Weights of a small GPT-style language model, trained from scratch on English Wikipedia: width 160.
Each number is 500 + 25 x the weight over its row's rms, rounded and kept within 0 to 999. Layers, rows and columns count from 0. Numbers have three digits each. The size before them is the row's rms in percent of the matrix's.

# layer 9 MLP up, 1280x160, rms 0.212, rows 46-86, columns 0-79
099:503501506499495504500472513518524490551477480472489469519542498523471496485524535540544440559496497483517526478507469493453482472492478487453515479505519517512520506492502460472492485514503492501503471513511484480506501519476483510449509490
024:521475510486487517493485464493497524486482466486523506477520479505455475485476549498468509519538484464505505513509458546497506477485526438473563463482505506511516536505479530466538520558498483502480519493534505523548515506498482484497514520
122:538499509483491483519513519484523507508493473464534479505508537527502497490477495531492533472497445476535485494511532522506437459435504480505494476497455499503449512523510484493508478497523482514494484491510505507501501501493503465478519502
020:519455434477493495509475504495499528480515501462510497486533479485500471469486517487503483507546458485520513506533518522528480450475524465470542462486532465483494523487478515508486502530483479471494489495516501520479539498505460460465539506
030:494493492472490496523468492482501525452463537453515504457522462529459497462477491481477531493517480466528496491523502540501471474468532447471528465468508490485476529479519539484505486523496481480495517454520524536501561524563483495479549531
021:544486473471479493521473474460510555470474491492473530464511488501432496484464535493471500513520497468495493506529496512477477473467515470495544473507535500513486516456480521518535556533518477495469492504507503488489525515482470462461534522
095:527518500474510521552519443498497484486477471509495525465479467510484507467510503513475502478505512524474441451487543509521533484505503454528492459530500489521477497508489503502491509496477464528455450534545485505483497530526504461545478496
026:532459470456500497499453455466501529483489491471536516473536504474498517463456516471521508518515474472514509512517554522504465489474540453466527495493513472546482528502488504475510553526497494503464472479522501526506527517512516458469512506
112:537483503523465498486498520510470553494470511507525541498500547517455484526481542474520493458564484493488499503479472518483502454500506466499540504501531507511499569480469528497499481498509496564463532479494460511477470542512467490497515527
122:485484471461500521473515504481484471477486469503543544494487468478495496505513503553555505525505492505506517497493509526546507476462530500485513494478535505523506552471455507479522537564507505467501479496538516491463473500532519467515493470
110:530497497441490436470488476500503487514544536474527503504528426514496484480477481471488539530504524498479530501504486521458496490466481499536527494500528492506500470524453554526502529517474484514488478465556525537538479511539513478506508481
107:482499472462515490515501457509504537469452521485492487437546485529494494505501492519479478519532528496497498509468483501494476518479490474514478504516492519558466498521490483519487469475518498486504484511455490493521477517491504499500488489
111:482530486491475483501481470430539498502522505522511528434524455498490517480464469497529521516523502496476466510558470483499502506489493507502498512453524503511491475474490519528522494526477495454490474505510514499469480534527506484508529490
112:563484504500512488504488478496523509523522459435531525476512476457495477513460488503475511537518471524512501479512491512524488476513502493454522484475460513475514525511482568507521509500497484471513469511501521500491548486478465462465527467
108:474516498520483504474530552493487510471428546475511532518480520483499525500433505535502491518532484496520493531504522554489513455474507457524489489483517533479513522466493533479515470502498524511504553478469505494451497540514511493501475532
111:453508476475460491511510476477488529475519480494530539507468517513477514507504567464486465486522482510514544510520477526516486479430493482508539486474526479488478537531487497504474487504470493480506488497484505512500524466506514465453540516
031:535481505428459497499493436481507492499484498480516538493526501499461484460445532493503511537544481490521493504495492520510486467472525482457539464486478510514534517461489546487510506529485482480485491502532516521514559497489488479506501504
114:488502454516486477471462479511478550487486529502505485480530499523475442508482517550451527527535494473505486474502511485453484461449511492518497509475486423478519519475526507538498529497555511509443475487511508499508492504502493529490495493
018:508478442457501518526500488487511511497478495489476498468513482534449475455503494540496476480526459473514496507531532545537468472469507429455530499519510479529482506517468540493509492541522437491446485482545527516480514497509511462456489519
126:543503428524475449510543480529485486507442525495547476484499528512489494513507492495504475509522527512556515498473470483499496469509518466498504485525506469477537522480511520481484501535496522499505518454531505498491486448526472495517515527
025:506501492460472511507519497488480520497506461472515475477532483466476474488466549527488529502530462458514476484530470550491480489482540456470552466454513458513514525487491546514505535526520503494442498488536525505491518507528483484462520517
124:477504462495504495467536475479530528524493529482466507438474467482498527513510503492464498522581512456502526480526516481511491460489506475479542478508485501501537540505460487477539524499481523473482492506486524521511487495531522486489492502
020:526457451471466516495484497497501521506471506462488537504529479491479510479427513465486513523535481484526496502526540521518487470477493461463559469503519496537493538521500517495520484552520534488460493456512495516495558498532495454498508547
110:469457496480457507504508443522506497502515473491490467501497477481516538502524510508495492554507508487534493469487449494485482502513470488491525464469484486512472533518497540554495513500482444493475507546483524500530521441532495422487477519
097:541533480496551496493458456451511521474518509469478558534505494486506532478464522528506487485489472521517529521464463529520495506452497487520498497450531498501539541510475482482450497486531503491510446494486533506484520533502490501490482519
034:529467474496507538517507497435506550470479505490511534512538482487472493475466534515502483516540486493527485485497495516508474518484502466474534511465524480484467540479469557495540523543484484500480492499514520529504530508513484424471531517
115:478494458517532503510533512503470503506474489495488524502506493484490475508510498508499511523523486514526527508512539504504446473488528479486529476531482483515517517503471505525530463510498512551451484442520494497518503509495540469525539486
117:513483489502504503521486497478486508475475488512543495493531507474485463482493473452552511544501495512500450471524515552446489481493507473470504494533510488459504523522507479430510512503508493521500491498504555489501506550533483476505490539
139:472520497463522453485491488471528484537486514456520529504556525542454519469519520454479545492508481471496524496545510466518471475487479456474529487522529457496488510507510542522522510524440519533458486467522534523499504535505490484497500516
034:532484476485491510545505500460499526511491491456511519451545497455464468467445474530500533496517497453539510513508504518468449485469525477453522442487486500549495530507469538502497519522501490507468469494524490544501555494477471450488513515
109:484524475472499482501488543436543528475521486511500464491516493524495461514501479531478494480561495515506529516503536535527478496493500461450503488482507544496448522507509522487497507489509513488515458495508499534501537539499485492491559501
105:544450520443478503476520479485451509534500526476512560491527476516471529457505516525527539463503500503526480514526508498521501507498522479498491492486505524510486524481485489451520500512502497515457488530529533515490509468546461491480532482
110:522474477508431497499457493502498508526477477477503520532545454500469551508515528524512448471520511495493443502485515484492514498497510495488490502496527533546474516546496529472452527523501486480512525455518528497517494499517471480500493493
038:495473477469469507513469470490467498481466447484508485459558486507481465489461521501460499511511464459527515474509536522477479493465528428464544497515520466528473521499487567500560539494512488466484491489498507495477569470504526472486509504
100:524499500511440535532534492504495500480499466481469556480457491492489459485501453536487469488487458490508498489490531493516484451495524483445515461498532509491502504500505494506506490490495504521485534502468529497460490537510474478513475494
124:498508459458509486543460510473478496482516521519510508472510501511503489476514481514485462496492475490549490521545461517553486465436517478507536491501467507494487471484500500495489501478520501490500510539499472529454549500461487482514500533
016:518472474463495514510499502467464524523482496461524520461514457481483490492439494505507503495523476485494506479508508499499467486481535460495519511483502449495478534511484516511487534536451464495443511507532518527483493510496471462455514486
116:502481535452521502475480548495549493492515486477490483478492482512485511502502494459540512525509530454491488532546527473476467499481483502517524489482464509515482537480477552516482508544469524527497497467492523509470523477500488479521512500
104:469496482502522489501498457464538547467482492482497539503512540499513516505488511527501527515585521525537483489509473517490519493499536493521501513446486459505507551483510482500509497494502483519485486506484548528507514498477498507446539496
024:532488477447466502508490509447494478504480499462501497483532512503473492481473537514513525510529464468527490496543485543477471490455503464452511483496502490540502546493489523488491535519520499490466506472489516489501537504513497482498505510
103:480446504471499487494507521517480511526519519506475518473484457506490463506493536515530525565561508490516501483483498533491453503499462488513537461527521494508521527503487513506499475510527515514456469466505465500504528501547514480506500485
# layer 9 MLP down (transposed), 1280x160, rms 0.199, rows 46-85, columns 0-79
104:520508538550459508471514529460456493484517521476465488545527496493518552490506477508525486511475540493465501568479490486502483468511480487463511502478486485471512417508511536488520485494527517517498488463542520514485550523473529478494514473
023:504517528519493463480510503515482437529493527479474513495509469492438491496482517452521488493477465504491526562501486469489482504522494539506514495503528508461469564462478537472463499532505534490544539493511523522515508496524501556475505458
119:502473469472479482506518520529576464486491454491510470515533532511498478532472487514476512508505479525489532542521492508505514488496493520526447494502465496505494446523491511549505459467493514513492486551553462488503489502512523519488526481
011:499504506527513466494503460475515483479478479499499516519481542506536526517528530458521508485471488456502514499475464513481504537498474521496529520489483508500546514493467500496501480460559517545504566497460513479536493530525570459504497496
025:503515492489502521481520541494485530509472497528449467502501494525534523473481501481521510544487555498510524552485487512470472521517513526519488486486494534518497503508504446489525507507516461505496530533533470461509479475444511492510492503
011:491468488521464504499505502508474456509489524529511502485460524461487500540484496516526520484490512465530558480521501479520508501525451496465522532482485540542482484544493467491471503478486484501471469527503523524477467503513481483532540477
104:491490464511500499519520519471529525495503490539514491508526530470481527544563538470474501524492461519504479531474508550517483498548539503463532508528466513502501494495518516483490513456519514491478544510476484502520538487437519473463460529
023:469525485484535464471504526487543522504522490550462483522526486535487479490528494523486490544510457538427536509516472489533470472514493480527498519500496487478510524510535491469456507496518469534511502497490521509497500508511475480498534485
116:482482483471514541473521509530464482497454503468499532495535460511508529491464562499504491525485486475484466490500535516515514537504549525511481554497522485509470518521480451496524486480519500492506500498528489472505505510468516524469518514
117:476497500521468511465556532483447479514522470511510496504485503484509505491539504486533495525489505499491496488507502465466504502511499488487479482479507497522501505444480466494513501518515499524499534472435509535487464474497514503517525482
107:507509472555480502475457530478519508515448529516493490512505459497495500490502525507520515508522421554498510518484523482479527517491486483499537478468523543503511489470476477499517521495481515497462531486439453492522556514514527476466488517
109:467489520506532501487533504472456504482468503500495479514503523484488479474540479514494472548511575486521539466514520499474524492469477493534459496515476539551486500517488524491475520514497507526505493520475512444482538485511507489543488462
111:479493540483520485504481537492504507508494513495496506494526456570545494501488487510498478490500481502482495517567502484510520503474478509500485493564475557506518512513464530534478515511492499526508495490448476506484495504542468520517516507
108:456486475517456493542496505446473482480498499495482531503546528491463479514500520455534513485499498542495491471523494505508501454511450503542482517463513486483526507456491524499522449513514510481486515458509541526511507505524523480503528513
112:481497474515504535454497513465495442502510495508469504519495521522507503501535530503504522480470499483509518503532491506509511464502502517511474509585514467493471508504520464522486496516495474549526527494495550482488511504462570452531496510
113:488487447467489496512553519534519526534516557495530517494483470502504502519497436518465492505554508492479523517475510475501498484454510519481508524522512489460509511476493489522527485451496493473487495517512497513487488564519452509484505505
024:516512500519464453477523523450508514483502540485535498504494508578461515484545475514484456546519483509476468505483479485491515481487552520518491480505519557519484505552498465474473515487512501530505525506477521538468505533487487491506534484
114:490525561459500475537460506449488473478489507518520472492468518505534504461466477510483482475476497555499479502453538518511497545505479492519492506492506459522528481553507501546452457522521513516541522476485505450513459474483481503495501552
015:475510511485535542498504508499531508441448494478516490501512492490445512487491497491536464488546504501526504511534489495494506518474527483525482488481528479488562503523520470502474487493534485468532502510487459470528470499501499530476516528
128:480485507520518530533502473488500532500483505531529437509480497505495506485522513483455502487578516482571530481482482470478488488487514529510489498545515501560482468481478473478501473481507467474497467494513460484467519487483509490513533499
018:501465509498523524506502499490476467527489485524523510550510465487503490504497499471467496498496504555477468501452493496538542543515482541509484488458517451482495501437514484560485522484532533460528503521514515506497481518488489554502474515
126:484479481562455482494521518484539511528515538510475491473452501497498482473491488476467523521537495529538515502484485477523479498556516479496503477524543512505504450463519452503510498507490505513488538520554519506476477531500515481492492519
017:485490466483499499531470478525489498525508517478487520518503514478500483452506551472491566502527503471517478498469501507518504518500541495492474493500489439481500494472495503480515497550453516519512489542499477517450502505478517494455489485
112:487495483482513521484524510518545510533464520508465488497462522474475509503571487503512554470495468531538480502458522498459497529504504507491481498503488468491504524531486470522479516475486499503501529493499510488506450488530518541493482471
097:479535517509521506511495472517510472533465508501457525492495452494522516480487481528494487445479537512498529483482450491478543441486540499507495468482501529473498498513510508522475482496515480574473464507447482458531472516472519520510443490
026:517564525471518496511522466497494494463494547487514473515484508515479478455500470535493492518520443478514529505471477466492481479510481477524479526508527526481505522490461507522492481477494526503557509466478486518499487530503479530487545456
117:515515510511513506477526496481510515516460537479514493526515438503503528528496467508529530534483493529475476510497537496494497491529481511475527526501501507500518508511524486510486522479511497508502486475508546528497509542476536513490548482
118:514544489508444521528515497539499449498504498532521487481509547511472490496519476477474475482528506515457518493504553538479534485519502504549497501536512486474465534459528581511473536485517497484510519510516509482486526511448495507535482487
137:517485511542527484518518436491505542486518499485481502550506521516524474478523517489512491434534531503515495547473515506495494513527457498512454490477490470489477494471523483530462521492550442466472499508533508478518476497519496481490518500
030:521502510439496537512533474517519546492488531497478481495507504476511565517524521479531439479464469499495428490473462498547523525526485525507508496508504513491499525469481500488449501522514528535509473514495493507499500492501505464481491507
113:501493473515495467484450554508532514482503511506473513534492464451472476547486533521515483502460504496476516529505479487488508518522487487522498531512501491462443508480550457490512531525514512500492525523518522527494491501517457508510502515
104:479512479510472506450488525496583469451499517529511503509518476494508512493489509527552503479531496498502493512502496532492476501535502514501480479522530500486492469503481523523508482501496521526505493494489491468472518465472477532490461469
110:475498470506491504483467486470515513475529506487494508510508515524508477485537526516483506526494525506486471503481536481532530465474498501534515532453500518504498545504457524472502513485437473512466471449479475521534519502439451483510465479
034:488510508503482515499499447492483487424533513498508529513531500464466508509512521492477506518489546492503485505507504506509501493476489521492495497502514479471476502487521536480511483523483535498475498547550515523549471465490494514458483458
101:505514495526478492531475469534450508505541513474520484436563529511491520518509498487525517498459504512502521490489494497539514486505499491529537505525488516440509497544479498547483502436500522521497529460474520476477502461489513505480494508
130:516522556480511510493529555509555474537508489480497472508487482502470519535488495514476520457519490554500499544479476447520486501557470510493500541452529554532523498485534504511515522543473509473508505516487518497499480504521496518473484505
007:475499529509465543545562516464519516445514561480544493445514490486465501488525507466501491483473510483487496512500553514481511515510505511477515427541467538481518514486492496490505513548503471522502550545474504486501520524539505455505518497
114:498529546500530483549510466503476500522533480480507475534520515487496490467499497500499481530525537507501495527470520497526491531480481501527474534535514489517468501465558481520491516490495472490483541503476522478463481491485462501496524514
108:498493497507516469498539500485522500541507557512498453482493469490503494493541488537523488481520500493480495494514520543523453490493467517521524422538481524465467522503488540521518527455500515525486500478470494554475539525518500495514513502
018:535481493511494538472446460533510476458507532534513510489510492475527488518550506473490474505520525527526479468500506535493446504502464502479518514477493468467474461498518491513550483538486491523523497479472505481474529477532543522482480470